Each number is 128 + 24 x the weight over its row's rms, rounded and kept within 0 to 255. Layers, rows and columns count from 0. The size above them is the row's rms in percent of the matrix's.

# layer 7 MLP up, 640x128, rms 0.274, rows 358-375, columns 0-127
size [100  97  99 113  87  96 104  97  98 107 103 100  95  96  97 110 104 107]
[[112 110 174 120 123 120 145 149 121 133 171  67 107 125 131 156 111 116 103 119 101 104 159 110 138  98 179 128  97  79 127 117 146 115 171 158 101 110  89 185 106 159 153 133 143 147 140 124  96 148 110 123 107 121  90  86 130 117 149 107 137 139 108 120 139  87 145 109 131 136 124 116 117  90  91 153 133 145 108 128 133 115 151 169 110 115 128 137 104 152 134 111 192 136 103 153 125 113 105 113 159 162 143 138 101 108 130  88  76 141 125  90 126 107 108  92 166 161 121 140 144 134 149 118 106 118 137 132]
 [103 100  91 114 110 149  96  95 127 146 105 145 133 120 130  58 132 124 136 144 130 143 115 133 121 150 146  88 123 160  99 118 121 154 111 125  92 106  94 129  86 131 126  66  99  94 188 117 108 112 147 112 142  90 119 136 113 139 169 103 107 131 143 106 149 124 132 117  98 120 145 160 130 119 134 144 155 124 117  69 103 126 154 148 100 151 109 113 138 140 139 163 112 157 115 104 112 136  89 133  90 137  83 131 143  95 126 110 118 125 109  98 151 144 145 177 133 173 132 144 106 149 120 105  98 153  80 138]
 [ 65 126 174 118 145  94  84 131 145 122 126 158 150 146 117 172 157 132 127  84 149 124  96  65 138 148 125 115 143 127 124 144 115 130 162 144 154 119  93 141 119 126 150 138 129 131 120 145 104 134 110  78 106 132 125 174 154  91 140 122 155 140 111 200 104 132  59 120 151 126 130 122 133 103 144 119 112 145 132 109 111 150 154 107 145 155 100 139 116 120 157 163 111 153 131  83 122 149 116 122 116 132  98  90 115  86 134 112 110 135 111 100 156 127 117 121  80 142 123 153 119 128  96 125 125  93 156 142]
 [125 123 157 112 119 136 117 120 103 110  99 196 132 135  95 143 158 117 158 135 135 136 137 132 117 157 111 138 107 109 104 163 151 103 124  90 185 138 119 101  42 125 164  87 108 147 146 116 133 112 108  82  87 156 146  90 103 170  95 120 124 118 113 129 129 161 120 110 162 144 127 114 132 116 135 132 115 130  97 140 131 136  97 162 129 124 146 132 108 145 146 150 139 140  80 152 145 114  85 133 127 109  85 110 152 118 120 142  91 134 119 130  99 127 109 111 129 189 135 119 148 170 113 126 143 117  86 134]
 [136 117 106 127 129 135 137 113 143 143 149 108  93 164 115 109 154 150 109 136 182 150 146 123 106 131 128 142 160 143 129 171 149 180 136 126 143 114  99  92 113 119 111 119 161 145  97 140 105 102 131 101 130 125  84 158 102 100 102 144 132 109  96 132 133  95 144 109  98 112 133  90 143  89  65 129 117 163 141 126 142 132 144 143  96 118 103 127 136 119  99 118 182 137 164 167  96 103 157 103 124 136 133 148 103 149 173 135 124 189 121 168 132 130 122 163 100 106 116 166 136 121 141 175 124 127 125  84]
 [124 144 131 152 109 103 163 128 110 108 149 151 163  80 106 122 129  99 137 137 140 135 170 150 141 139 127 148 116 157 101 156 176 174 124 120 128  73 155 105 139 115 114  96 183 153 122 115  88 131 139 165 167 124 135 129 146 145  85 128 119 112 124 130 161 145 136 126 119 102 204 139 100 132 110 152 102 145 125  76 139 118 133 117 135 114  96 126 148 165 127  88  97 134 121 108 134 166 132 101  88 126 149 108 170 123 105  92 151 149 166 144 132 115 119 128 127 140 145 129 141 162  93 140  95 158 117 144]
 [101 148 105 131  85 153 154  89 141 110 148 147 104 131 117 147 133 125 123 197 124 113 117 149 140 154  80 119 133 127 107 121 123 123 157 121  68 140 124 136 136 105 169 109 153 134 150  94 128 123 129 127 197 151 120 163 120 124 108 135 107 102 147 140 113 156 113 129 148  96  86 131 117 129 123 151  96 120 142 133 132 146 143 147 126 140 100 133 164 131 100 165  81  91 151 157 125 151 121 125 140 109 128 118 116 188 131 121 177 155  82  85 140 124 115 119 139  73 111 104 117 113 138 120 170 155 153 110]
 [124 128 132 179 124 161 115 101 150 105 122 145 113 131 136 129 118 134 108  98 148 143 111 114 101 134 150 117 133  86  87 144 134 118 124 176 152 122 142 142 105  90 118 124 142 164  87 127 125 116 150 126 152 144 125 110 119 162 140 131 111 134 133 131 132 111 155 160 145 156 149  98 151 130 108 123 149 102 163 108 134 157  91  95 119 140 153 175 165 140 134  46 109 127 125 157 124 171 135  99 164 132 147  72 125 117  95 161 166 121 118 129 114 159 172 132 164 156 145 145 134 101 148 151 110 148  69 149]
 [130 148 125 131 148 171 130 135 115 163 153 117 140 138 128 133 128 117 156  96 138 109 131 103 135 114 115 108 151 111 141 167 108 131 138 116  99 108 160 160 137 159 103 148  75  93 106 158  87 144 119 139 112 115 130 125 114 109 119  85  93 134 105 100 130 157 125 117 103  97 156 149 130 129  96 122 134 147 125 201  86 135  68 105 185 137 128 147 103 117 121 111 147  83 160 153 167  66 142 115 105  94  97 137 114 141 150 155 108 121 114 135 112 143 142 114 159 159 104 115 127 155  88 135 138 156 115 118]
 [146 129 141 109  92 130 129 116 134 132 148 141 157 152 116 137 132 137 116 135 129 165 126 117  84 130 132 150 102  94 107 107 109 132  90 111  79 165 137 174  78 141 131 115 151 118  76 121 148 109 122 101  99 123 117 130 145 119 127 145 175 109 109 111 126 154 153 126 121 121 110 126  99  83 100 143 120 139 144 109 138 133  96 160 120 142 143 120 110 152 102 111  86 125 174 128 119 113 105 106 140 168  89 110 181 138 102 146  87 128 127 161 163  93 140 127 135 172 136 140 118 168 139  90 131  46 135 137]
 [126 114 103 141 136 145 165 115 144 112 144 131 103  98 136  75 153 106 109 112 186 103  98 119 116 138 125 120 111 159 170 150  97 136 123 149 124 134  99 143 107 133 108 124 115 134 163  90  91 121 126 143  92 103 114 115 141 118 122 122  79 142 140  65 100 131 174 132 129 102 136 135 102 119 132 101 142 155 130 129 133 180 134 144 115 136 120 143  71 112 101 111 130 157 160  99 161  93 149 123  95  90 104 161 143  89 152 121 122 120 137 163 105 118 103 151 146 133 155  85 114  95 158  87 147 142 115 101]
 [117 127 112 145 127 111 100 153 148 101 112 153 151 163 102 122 150  53 103 110 117 122 130  82 140  87 148 122 151  80 108 165 173 104 156 163 124 118 132  98 168 157 126 142 125 111  89  81 117  91 133 122 118 115 118 123 148 133 105 119 115 108 129 135 127 106 119 147 115 126 101 118 110 135 118 117 137 109 136 152  64 137 164 134 130 146 146 133 128 114 160  92 141 138 136 118 119 117 171 126 123 152  90 195 117 154 146 109 108 121 132 133 115 123 113 173 114 123 124 183 160 155 125 102 151 123 181 127]
 [116 100 125 141 135 118 116 114 117 118 140 126 112 104 153  96 147 117 148 142 122 151 158 155 130 123 153 113 108 117 189 150 126 159 176 114 116 151 139 112 128 135 128 135 157 127 148 118 149 106 165 127 143 128 135  99 115 175 114 125 125 106 127  89 119 129 132 151 147 105 162 107 139 168 167  92 140 180  86 113 121 130 129 151 122 162 106 110 142 138  99 134 125 135 118 182 162 104 145 134  96 107  90 102 177 119 120 133 131 126 161 135  59  85 129 152 102 100 147 146  66 110 137  76 115 143 118 102]
 [126 135 155 138 136 148 133 159  89 137 130 116  93  88 122 111 142 100  65 103 142 126 111 122 104 119 134 111 124 150 137 103 125  93 134 144 111 133 107 131 126 109 159  95 125 105 118 121 124 105 108 136 126 116  83 136 168 153 122 129  99 132 113 179 121 145 132  93 134 127 136 115 153 108  56 124 108 122 150 114 110 104 104 114 109 126 151  90 141  90 148 128 119 126 168 137 127 197  89 204 103 186 133 121 120 100 135 149 110 132 106 131 135 130 158 137 112 185 136 132 139 140 144 126 111 123 146 177]
 [122 145 138 131 111 146 154 158 169 159 162 126 125 134 143 101 175 174 142 135 134 115 117 137  74  92 123 103 112  94 148 143 124 150 112 182 159 126 145 136 135 100  87 108  94 162 106 149 157 164 168 148 106 148 111 136 104 156 136  98 152 109 135 164 118 106 110 121 130  90 128 142 150 142 143 142 139 135 188 141 106 132 112 119 129 110 129  96 155 114 150 121 119 191 116 141 126 126 110 126 139 109 125 140 122 158 125 135 136 124 149 167 139 100  93 116 169 103 140 128 107 152 124 120 157 113  61 177]
 [110 175 106 113 124 115 104 180  89 133 155 155 141 134 110 140 115 154 150 131 111 129  90 139 161 140 128  77 144 128 162 151 127 146 120 135  72  93 152 127 138 141 182 127 116 115 127 136 109 140  65 133 129 139 110 105 106 115  88 146  96 129 145 108  99 132  92  89 146 126 119 101 114 130  80 111 124 160 100  92 138 109 124 127 120 127 148 106 137 142 163 123 170 121 111  86 147 138 141 139 149 178 144 133 152 175 136  96 116 177 147 101 103 145 119  90 103 139  83 116 113 138 136 117 139 108 111 118]
 [151 119 157 126 134 141 163 113 151 132 105 165  77 132 139 114 122 137 131 135 117 122 133 118 116 160 157 118 113 172 106 140 150 138 136 125 125  94 112 124 118  97 139 109 162 165 125  90 140 100 136 119 121 107 127 114 155  86 147 172 130 128 149 135 112 115 189 146 132  94 117  95 149 118 147 105 147 128  88 119 152  80 130 151 129 114 104 108 167 188  88 107 122 108 128 127 162 145 173 132 113 128  85 107 138 112 115 186 150 149 112 119 132 150 128  97 111  78 161 111 112 113 164 132 104  72 146 137]
 [139 151 113 144 143 136  86 110 135 107 114 104 130 170 139 131 143 148 162 138 139 139 101 136 126 180 126 104 140  84 125 130  89 130 173 129 137 171 185 132 140 140  86 133 130 131 100 124 117 122 110 145  78 111 114 174 149 100 125 146 125 106 112 175 124 155 120 109  94 145 105 118  89 108 130 145 102 122 120 102 100 147 103 114 152 177 102  68 127 132 115 125 118 170  74 139 151 157 141 154 153 148 135 125 148 106  90 161 130 122 161 153 129  96 137 126 135 105 136 104 131  94 118 126 152 113 115 179]]
# layer 7 MLP down (transposed), 640x128, rms 0.255, rows 358-375, columns 0-127
size [103  99 102 109  87  94 104  98  95 106  99 104  95  99  98 103 104 108]
[[ 93 120 162 150 114 131 169 148 149 116 147 152 135 120 145  86 104 126  84 135  97 148 131 141 133 151 195 153 162 116  95 146 148 124 119 159  91 127 124  74 125 129 112 121 153 164 133 154 122 137 135 160 147 126 111 146 116 122 142  85  85 133 114 135 151 150 132 123 120 117 146 125 131 113 150 152 111 119 139  99 137 119 172 155 155  84 162 122 131 106 145 104 128 122  96 144 114 126 123 156 146 126 131 169 148  76 116 186 145 110 136 134 155 108 107 100 154 165 111 161 163 109 155 135  62 110 145 121]
 [ 97 110 159 159 126 115 150 111 140 149 149 151  86 138 120 106  88 127 161 140 149  85  98 133 136 118 103 179 124 117 123 146 137 173  96 123 158 149 134  68 156 160 119 122 107 121 109 152 137 144 142 110 140 124 140 104 144 128  98 135  92 140  80 136 125 189 117 154 120 115  95 119 173 113  96  95 101 142 144 124 142 105 149 140 128  95 143 125 123  88 122 127  96 136 126 167 160 103 164 165 177 148 109 147 151 131 138 159 143 112 128 173 114 138 102 124 107 122 145 107 158  99 155 100  96 116 147 142]
 [144 118 157 147 129 162 119 153 131  93 123  99 135 135 140 124 129 111 153 100 137 107 149 134 130 132 144 157 181 133 107  83 134 136 141 129 118 133 126 133  99 120 213 165 101 158 124 122 143 138 100  99 137 115 100 116 111 144 123 133 140 145 101 101 133 162 164 106 140 153 136 142  98 140 137 179 176 136 113 131 153 121 154 102 112 172 177 106 135 119 105 185 124 142 113  92  66 115 152 104 101 125 108 133  83 101  73 103 130 120 151 112 128 154 116 126 134 137 103 136 108 151 112 123 169 135 110 117]
 [113 157 125 101 138 178 132 136 180 146 120 154 150 129 105 122 118 122 154 105  74 105 116 151 108 116 118 144 108 135 150 152 129 118 100 132 143 106 108 150 135 137 138 102 147 149 142 114 107 134 136 146  99 118 125 131 158 133  96 146 163 148  66 121 149 156  91 165  80 199 169  91 122 118  86  88 164 123 123  92  91 119 127 157 142 132 160 144 149 161 150 130 152 108  90 120 133 117 134 114 136 116 146 136 113 130  97 146 179  85  96 126 162 114  98 122 133 129 155 125 120 132 147 135 130 163 104 121]
 [150 151 123 144 148 127 116 129 152 103 124 120 132 136 117  86 157 130 139 152 102 175 144 166 131 118 131 107 111 124 146 186 118 154  45 152 125 125 104 118  83 112 130 132 168 155 123 168 140 155 134 130 102 112  90 134 115 167  86 127 105 170 126 150 136 102 118 113  85 136 108  98 126 134 132 125 141  98  99 135 164  92 124 110  86 152 165 159 125 132 133 131 142 158 130 126  56 112  89 136 121 109 107  99 133 128 172 127 136 166 114 111 135  82 128 134 108 102 141 106 113 139 135 138 139 128 148 101]
 [123 100 138 120 157 146 130  92 161 146 102 124 145 140 103 126 150 107 106  88 150 139 125  81 132  83 119 162 170 105 140 152 164 128 115 148 155 162 133 149  83 146 137 170 100 143 127 139  79 145  96 167 125 120 133 119 131 123 130 135  89 146  83 136 121 176 128 148 136 141 132 116 111 136 141 112 192 131 135 143 108 124  82 131 143 159 109 148 124  87 144 160 127 146 115 141 160 131 135 163 175 133 131 152 104 137 165 150 160 134 128 144 153 141  85 106  97 140  80 162 161 100 131 128 148 112 138 149]
 [142 139  72 146 116 114 130 124 140 146 160 185 161  92 106 168 132 174 133 171 162 153 134 158 132 191 118 112  74 112 113 143 146 129 106 134 117 138 127 113 155 124 167 107 110 150 110 148 120 121  94  92 137  97 151 104 124 128 142 103 172 123 114 104 108  96 133 135 133 135 168 148 144 103 132 123 119 131 123 155 126 125  88 174 136 163 150 187 110 122 116 105  89  85 130 115  90 122 163 144 150 119 107 119 159 152 132 149 160 141 104 112 139 159 143 128 131 119 111 135  90 126 141 162 139 123 126 109]
 [128 145 146 117 149  97 117 138  93 131 148 138 142 170 149 114 168  99 106 130 127 139 102 161 124 135 129 110 123 113 162 111 148 121  88 109 121 132  99 150 117 148 164 142 128 104 132  93 133  65 160 159 154 140 120 136  96  96 158 127 119 148 167 166 153 118 131 164 137 142 116 136 115 113 136  92 152 114 106 126 172 104 157 130 122 112 141 185 134 107 140 128 180  81 120 129 138  92 164  93 120 105 141  66  82 105 135 124 128 138  82 107 135 146 115 116 114 131 162 114 124 126 109 159 122 130  70 112]
 [131 148 108 124 135 138 132 137 149 129  74 106 117 164 114 124 124 101 130 130 110 116 132 136 118 143 122 138  93 108 114 141  88 104 138  87 115 102 119 131 186 130 114 105 125 171 143 170 128 113 137 120 157 156  89 175 104 131 114 120  79 122 117 192 140  83 165 106 126 107  98 109 136 145 105 151 140 133 118 168 158 166 143 165 109 169 161 116 110 158 117  92 104 120 111 175 101 100 167 129 117 125 120 133 123 156 163 138 101 157 138  97 152 120 164 135 110  94 145  97 143  88 138 127 141 142 128 118]
 [138 102 134  56 124 126 103 139 156 182 101  91 105 103 130  52 154 127 151 117 131 121 128 122 143 130 121 154 150 152 126 110 138 123  93 194 114 167 128 131 129 147 129  85  88 121 139 118 120  91 119 143 160 140 134  86 122 141 145 108 153 145 115 138  88 165 111 154 100 142 175  95 121 153 137 114 117 107 147 159 106 129 101 153 127 132 141 168 115 152 161 143 174 127 149 138 122 151 130 149 117 155 138  89  95 142 145 157 111 135 114 116 102 104 120 154 135 144  82 110 134 113 106 139 145 130 128 105]
 [151 132 134 134 158 102 115 159 157 128 129 123 170 131 117 156 155 128 104 111 123 122  85 108 123 108 137 113 140  93 142 123 162 115 140 113 127  87 129 134 142  96 121 130 187  92 125 129 167 102 150 169  84 142  99 136 144 163 110 150 123  68 155 124 160 163 127 154 139 149 128  80 177  98 134 130  97 146 120 119 118 111 118 130 132  73 110 116 172 108 110 124 115 124 133 135 176 173  86 120 118 126 124  93 119 151 114 119 165 113 143 122 145 170 133 143 116 138 101 124  87 111 156 118  77 100 127 132]
 [135 166 157 111 129 111 141  98 100 131 152 167 117  68 137  96 107 126 111 113 138 123 119 109 115 146 122  99 115 119 134  69  53 139  69 127 118 118 124 143 104 121 121 110 151 122 106 152 109 132 108 104  97 105 137 121 128 101 130 132 131 151 112 144 146 135 121 119 109 128 136 166 101 146 117 161 136 141 124 139 176 135 122 102 133  93 102 162 119  73 114 120 106 127 175 141 136 132 146 135 162  72 130 140 160 116 154  76 110 132 115 124 135  65 137 131 101 136  93 166 115 134 165  99 128 132 141 158]
 [108 127 103 120 146 140 105 106 143 157 103  96 119 148 161 119 118 142 139 113 148 105 127 108 131 127 103  95 155  95 116 123  94  73 139 105 132  85 172 131 134 162 121 142 106 108 161 129  90 168 155 115 164 155 125 150  99 143 140 143 130 108 119 129  78  87 158 147 146 140 157 121 108 143 120  95 119 130 108 133 159  92 140 157 167 155 119  78 126 121 167  98 122 150 118 144 123 153 120 123 170 137  83 145 118 173 157 128  96  91  98 114 117 133 167 155 116 151 105 112 135  67 139 155 131 122 118 141]
 [127  89 146  88  88 138 146 139 136 144  91 120 120 115 147 170 126  95 123  77 145 139 100 126  85 124 129 120 107 110 120 151 114 148  88 134 122 140 117 128  74 134 110 121 142 112 143  99  93 127 133 109 143 160 100 112 156 109 161 112 130  98 128 118 145 137  97 155  99 156 146 115 136 106 132 113 126 150 156 102 144 123 151 140 129  95 168  81  90 137 153 156 147 132 154 143 129  90  81 113 171 133 140 101 128 167 108  80 127 147  74  91 118 127 111  91 143 160 145  97 159 139 129 118 140 125 111  78]
 [138 131 126 140 159 100  78 145 108 150 123 112 135 130 138 120 124 161 130 175 141 123 142 119 161 119 151 100 130 118 100 137 104  88 113 112 118 169 149 133 132 118 137 137 176 121 145 112 128 122 104 127 116 128 114 122 100 165 127 155 161 139 128 100  94  93 160 120 142 139 160 152  99 157 143 162 163 116 119 138 125 151 135  86 144 169  98 105 105  88 101 104  80 151 132 150  84 134 138 116 135 130 135 113 180 112 163  88  77 127  92 136 104 145 176 141 136 130 133 144 135 124 134 136 134 168 190  82]
 [126 133 120 138 130 159 150 137 143 100 135  87 122 107 140 131 129 129 153 102 127 131 117 136 105 135 112 153 145 150 148 180 142 101 118 119 173 155 144 108 174 104 135 140 116 113 157 124 113  77 105 182  99 137  75 132 164 126 134 120 129  88 135  80 120 129 127 168 118 146 162  79 163 103  81 130 133 111  92 124  90 121 100  97 149 172 130  95 165 140 146 145 173 152  66 108 154 111 118 133 139 145 109 125  99 143 125 113 146 145 123 144 109 165 170  93 121 147 116 135 147 121 127 144 129 153 145 128]
 [188 106 140 116 114 135  87 131 128 138 107 146 135 101 112 112  98 124 133 128 124 105 170  99 107 162 131  99 118  62  90 139 153 154 151 104 129 142 121 134 117 123 121 120 146 142 102  97  97 164 163  75 102 136 112 118 103  79 136  85 165  95 135 134 131 137 129 120 133 129 153 166 111 136 149 148 125 138 110  91 158 129 122 142 121 164 126 108 133 130 168 144 141 104 150 111 103 153 188 113 127 110 118 157 143 102 128  79 132 143 114 135 169  91 134  98 103 147 119 179 115 143 101 159 118  97 118 132]
 [119 150 150 113 123 115 113 126 148 123 122 112 101  85  85 163 127 123 174 100 117 155 105 139 174 211 117  89 130 122 113 150  97 120 134 141 115 123 151 109 126 187 137 161 142 111 102 170 115 152 116  90 156 116 147 121 125 149 146 103 174 110 118  84 104 119 118 123 136 130 122 151  96 167  87 121 117 122  86 135 118 131 133 161 125 133 143 110 134 142 133 103 145 134 140 154 116 146 134 142 131 154 126 117  88 112  96 142 124 111 163 127 149 110 120 141 117  95 127 109 140 179 131  95 115 205 134 148]]
# layer 7 MLP gate, 640x128, rms 0.279, rows 359-376, columns 0-127
size [ 98 102 100  82 102 106 101 102 108 100 104  98  99  96 103 100  99 101]
[[113 154 103 132 172 176 129 119 158 163 133 150 137 127  92 104 118 122 134 135 105 182 139 135 126 114  97 129 138 149 122 142 151 129 135 133 140  82 120  88 140 112 106 112 118 111 172 146 171 166 144 134 135 149 112 140 152 139 143  95 119 130 157 115 115  85 125  87 135 153 186 132  86 169 169 131 140 163 110 181 119 142 134 155 132  91 130 136 124 134 124 128 110 153 144 128 104 123 155  91 111 114 139 113 109 139 152 145  93 125 123 122 141  68 173 162 168 126  94 122  81 127 134 148 153 158 118 124]
 [102 134 127 140  92  88 135 113 140  95 114 144 166  96 146 122 146 105 107 104 113 109 141 100 144 160 121 106 146 112 157 181 110 165 125 160 109 123 128 144 132  69 121 107  87 125 140 140 110 158 139 140 145 123  98 140 172 106  80  72 130 143 106 109 174  89 109 123 142 114 140 127 176 120 112 117 116 105 149 117  90 157 142 157 136 156  91 146 111 129 129 116 128 140 153 109 177 132  92 133  93  89  95 113 140 108 113  95 160 121 132 113 102 140 146 144 115 154 116 135 132 140 158 121 104 148 185 127]
 [112 138 112 111 110  96 104  97  95 108 158 116 109 140 151 131 123  86  96 158 127 107 196 108 125 136  95 137 149 125 101 118 173 122 127 101 128 136 147 123 130 153 121 114 117 135  92 146 142 116 141 129 125 149 150 100  88 160 124 124 130 143 113 134 114 151  97 144 125  82 108 145 124  69 131 128 127 154 100 140 117 107 110 163 147 132 145 116 105 122 143 147 140 113  53  73  71 104 163 131 132 128 153  89 124 107 117 112 143  81 142 126 156 112 118 193 132 107  76 102 142 123 127 137 138 129 114 137]
 [ 88 137 154 145 118 127 112 153 109 103 113 150 159 119 119 145 120 108 106  80 101  99 121 137 123 101 122 176 106 151  94  90  80 114 120 133 131 139 146 158 123 195  79 132 121 161 197 143 122 151 138 113 134 159 130 105 150 161 144 117 125 168 144 131 110 142 114 153 129 144 104 148 111 140 123 154 155 106 118 123 124 127 184 128 178 115 166 131 122 155 142 126 112 115  78  85 160 112 115 125 129 101 128 116 158 113 131 131 163 127 134 110 113 114 112 102 117 120 126  68 109 111 155 117 107 109 166 127]
 [104 122 112 138  99 154  97  72 142 107 102 128 101 138 136 173 111 110 153 125  97 187 139 147 131 141 131 145  90 129 124 133 161 130 153 102 129 128 130 105 146 117 156 152 165 147 163 108 145 131 172 130 119 172 170 155 118 111 123 110 160 118 154  87 123 150  98 101 131 163 119 116 116 143 109 167 139 143 112  88 111 119 165 107 101  96 109 108 120 132 177 123 159 146 150 117 110 150 110 127 147 105 146 125 127 150  51 123 150 128 115 103 151 110 177 116 156 124 155 116 147 112 127 165 135 160 113 143]
 [ 98  96 146 159 135 134 170 146 115 173 162 162 144 122 111 107 140 120 110 137 101 124 141 128 130 136 117 121 104  79 153 143 156 134  95  66 111 153 140 111 131 113 115 167 117 133 112 152 120 124 136 175  96 137 134 140 150 104 125 108 149 153 116 116 148 130 146  95 140 147 105 126 149 167  99 155  95 110 116 157  78 108  93 109 129 109 184 152 130 139 151 190 104 131 137 110 132 151 125 140  88 132 110  92  96 171 119 155  76 122 119 106 165 143 131 139 125 144 119 144  90 119 148 121 127 105  82 140]
 [116 113 142 153 105 106 137 149 131 178 110 103 102 115 136 161 117 139 123 167 138 114 108 202 165 134 138 115 149 138 106 142 151 169 168 124  83 104 115 125 172 133 128 142 117 131 132 121 128 109  95 133 153 122 106 112 109 148  97 152 113 130 197 170 122 143 125 127 163 139 123 162 147 111 133  95  89 137  88  67 143 160  84 142 164 104 138 123 146 128 115  80 122 142 109 160 103 128 157 123 129 143  90 125 119 141 152 138 124  87 137 148 116 113 144 151 125  98 129 103  93 168 125 139 111 119 135 112]
 [ 82 107 122 162 108 128 130 109 149  95 138 134 132 150 157 107 136 140 112 120 108  94 141 156 102 118  75 137  86  94 172 115 136 148 108 112 110 173 156 127 151 103 155 104 137 153 176 124 101 107 103 119 145 115  78 114 180 123 145 118 103 126 137 146 115  82 130 129 164 151 108 113 135  97 135 149  84 123 121 124 135 139 152 103 122 111 122 112 131 100 158 122 116 127 138 145 113 174 137 114 114 111 120 113 121 172 119 101 136 167 181 148 103 113 129 153  77  72 125 145 154 106 162 131 129 162 104 113]
 [111 105 139 147 132 125 138 128 114  90 140 153 164 151 138 124 107 128 109 178 130 131 143 111 110 136 109 114  93 132  83 116 122 128 112  94 121 122 125 151  94 158 167 118 171 133 115 108 129 166 145 113 125 123 158 137 136  93 136 187 145 138 110 134 169  84 143 105 143  97 121 112 143 109 115 163 121 144  56 110 140 141  91 139  87 119 104 105 103 158 128 126 147 127 143 143 112 165 101 136 121 113 119 126  86 119 133 149 141 169 138 145 150 126 146 118  64  95 147 130 119 184 142 123 151  71 132 169]
 [133 186 146 138 130  94 143 134 115 152 122 119 146 121  85  99 186 145 107 165  96 153 157 171 142 117 137 131 103 135 134 138 152 143 126 132 160 112 121 144  94 120 139 157 114 122 141 141 115 102  73 120 106 137 156  83 167 125 143 156  91 109 122 149 109 106 129 127 146 148  76 132 172 139 116 146 129 127 138 106 123 108 109 144 128 137  95 160  78 131 120 142 137 115 165 137 116 117 107 134 133 187 153 157 116 101 157 104 124  76 126 130 117 121 141  97 146 102 155 106 123  93  98 152 128  73 157 108]
 [ 96 129 126  90 143 113 111 176 120 142 104 132  96 151  96  77  77 122 148 103 157 128 137 105 119 130 133  77 143 164 103 113 142 119  86 130 135 165 157 152 104 139 116 130 137 145 167 120 105 117 132 117 127 134 148 119 116 152 109 157 133 181 118 139 118 170  99 111 148 111 124 143  74 128  98 147 111 136 150  69  89 118 112  89 143 124 138 110 139 121 125 156 129 110 153 112 122 139  99 142 157 165 112 144 121  89 139 120 157 114 144 163 143 143 170 159 124 123 107 152 126  77 110  88 128  99 104 161]
 [156 171 136 144  87 150 144 115 133 141 143 150 117 138  74 165 128 146 141 119  89 160 139 154  83 124  86 156 123 135 109 152 175 143 148 144 125 100 133 169 116  95 152 131 125  92 136 135 166 138 102 154 122 173 111 123 119  97 161 110 157 108 124 142 132 182 107 123 134 106 127  97  96 128 123 119  78 142 155 145  93 165 139  88 113 151 128 161 102 104 115 150 127 121  87 107  97 138 131  81 101 140 142 115  91 107 120 156 130 146 101 116 129 152 122 122 104 157 158  98 148  95 128 112 142 132 158 143]
 [141 132 152 103 115 181  91 143 118 110 125 110 151 125  94 120 128  94 119 145 148 108 135 105 140 116 120 129 126 169 126 202  79  99  71  94 138 118 157 159 156 108  84 140 173 119 138 122 114 117 156  98 132 113 108 139 162 131 140 157 164  98 135 115  67 112 114 173 137 155 150 132 123 150 120  83 144 133 131  91 147 169 182 123 162 123 170 129  99 168 165 134 122 125 137 127 135 118 144 153 134 108 122 109 143 143 138 146 143 156 119 114 116 148 115 122 111 139 115 120 132 121 135 104 110 156 163 145]
 [168 124 142 108 144 138 104 136  96 160 148  99 157 133 105 116 117 109 121 102 119 147 127 123 177 100 111 131 151 140  93 162 154 104 105 144 173 134 132 125  98 130 119 129 176 101 104  95 147 132 125 125 117 145 103 126 142 159 125 102  84 102 130 139 129 131 125 151 161 148 139 133 108 123 135  75 138 115  88 144 113 105 143 126 112 170 159 181 122 133  99 113 133 169 151 126 118  69 100 103  68 165 137 146 138  97 133 117 121 152  95 168  88 140 135 164 114 137 151 109 127  85 141 138 141 136 159  94]
 [158 182 148 125 188 112 110 136 155 141  86 140  98 112  79 113 120  88 129 124 130 143 131 118  99 163 133  93 134 141  77 128 152 127 118 157 117 128  88  91 129 126 123 122 134 137 116 137 123 128 161 129  99 129 141 160 109 165 139 124  95 175 176 124 158  95  96 114 147 114 125 147  81 109 103 149 120 161  78  85  75 157 162 122 136 104 112 120 110 135 162 142 124 130 111 137 131 149  98 133 148  98 114 100 100  93 103 124 144 100 116 118 109 126 103 141 151 133 119 112  91 107 124 145 126 165 138 106]
 [135 111 150 145 146 110 125 147 133 122 167 154 117 124 119 128 117 134 120 169 102 164 121 163 130 114 156 135 129 142 143 100 118 109 145 122 112 164 151 124 147 127 133 115 137 114 105 117 123 129  83 107 165  94 131 139 107 167  64 131  90 146 154 176  90 108 153 107 115  97 130 129 150 153 151 119 161  75 131 112 153 171 100 120 151 119 125 117 136 133 127 110  95 183  77 129 126 105 135 143 100 106 108 116 117  98 153 128 113  80 130 167  98 150 168 128 127 158  81 125  95 114 142  83 141 101 147 159]
 [132 152 134 172 131 126 101 179 168 165 133 128 147 130 128 106 145 152 125  90 105 110 125 127 114 148 138 135  85 135 110 171  66 115 108 122 126 152 120 132 102 136 132 101 133  96 141 150 129 144 115 118 101 110 123 124 132 136 124 147 147 121 105  97 157 140 139 103 141  97  80 173  89 132  97 132 104 160 124 111  64 102 103 155 142 129 124 103 132 166 113 160 139 157 124 150 109 122 180 136  76 145  62 144 137 118 160 132 117 106 146 128 171 118 120 145 124 138 115 148 173  96 133 135 146 153 110 156]
 [147 121 121 151 144 132 133 135 170  91 116 142 124 121 131 108 145 108 133  73 113 138 154 119 118 139  74 174  76 114 110  70 168 114 127 108 129 103 141 132 113 109 111  87 129 102 142 137 148 172 149 141 107 143 125 139 114 174 131  99 134 153 100 127 121 102 195 106 106 133 106 127 126  86 108 132 109 110 148 124 125 109 137 143 142 109 120 129 133  94 104 146 169 114 147 136 128 124 156  73 119 110 177 158 127 122 135 100 124 126  92  98 118 110 186 141  91 101 156 123 122 136  83 104 144 106 141 115]]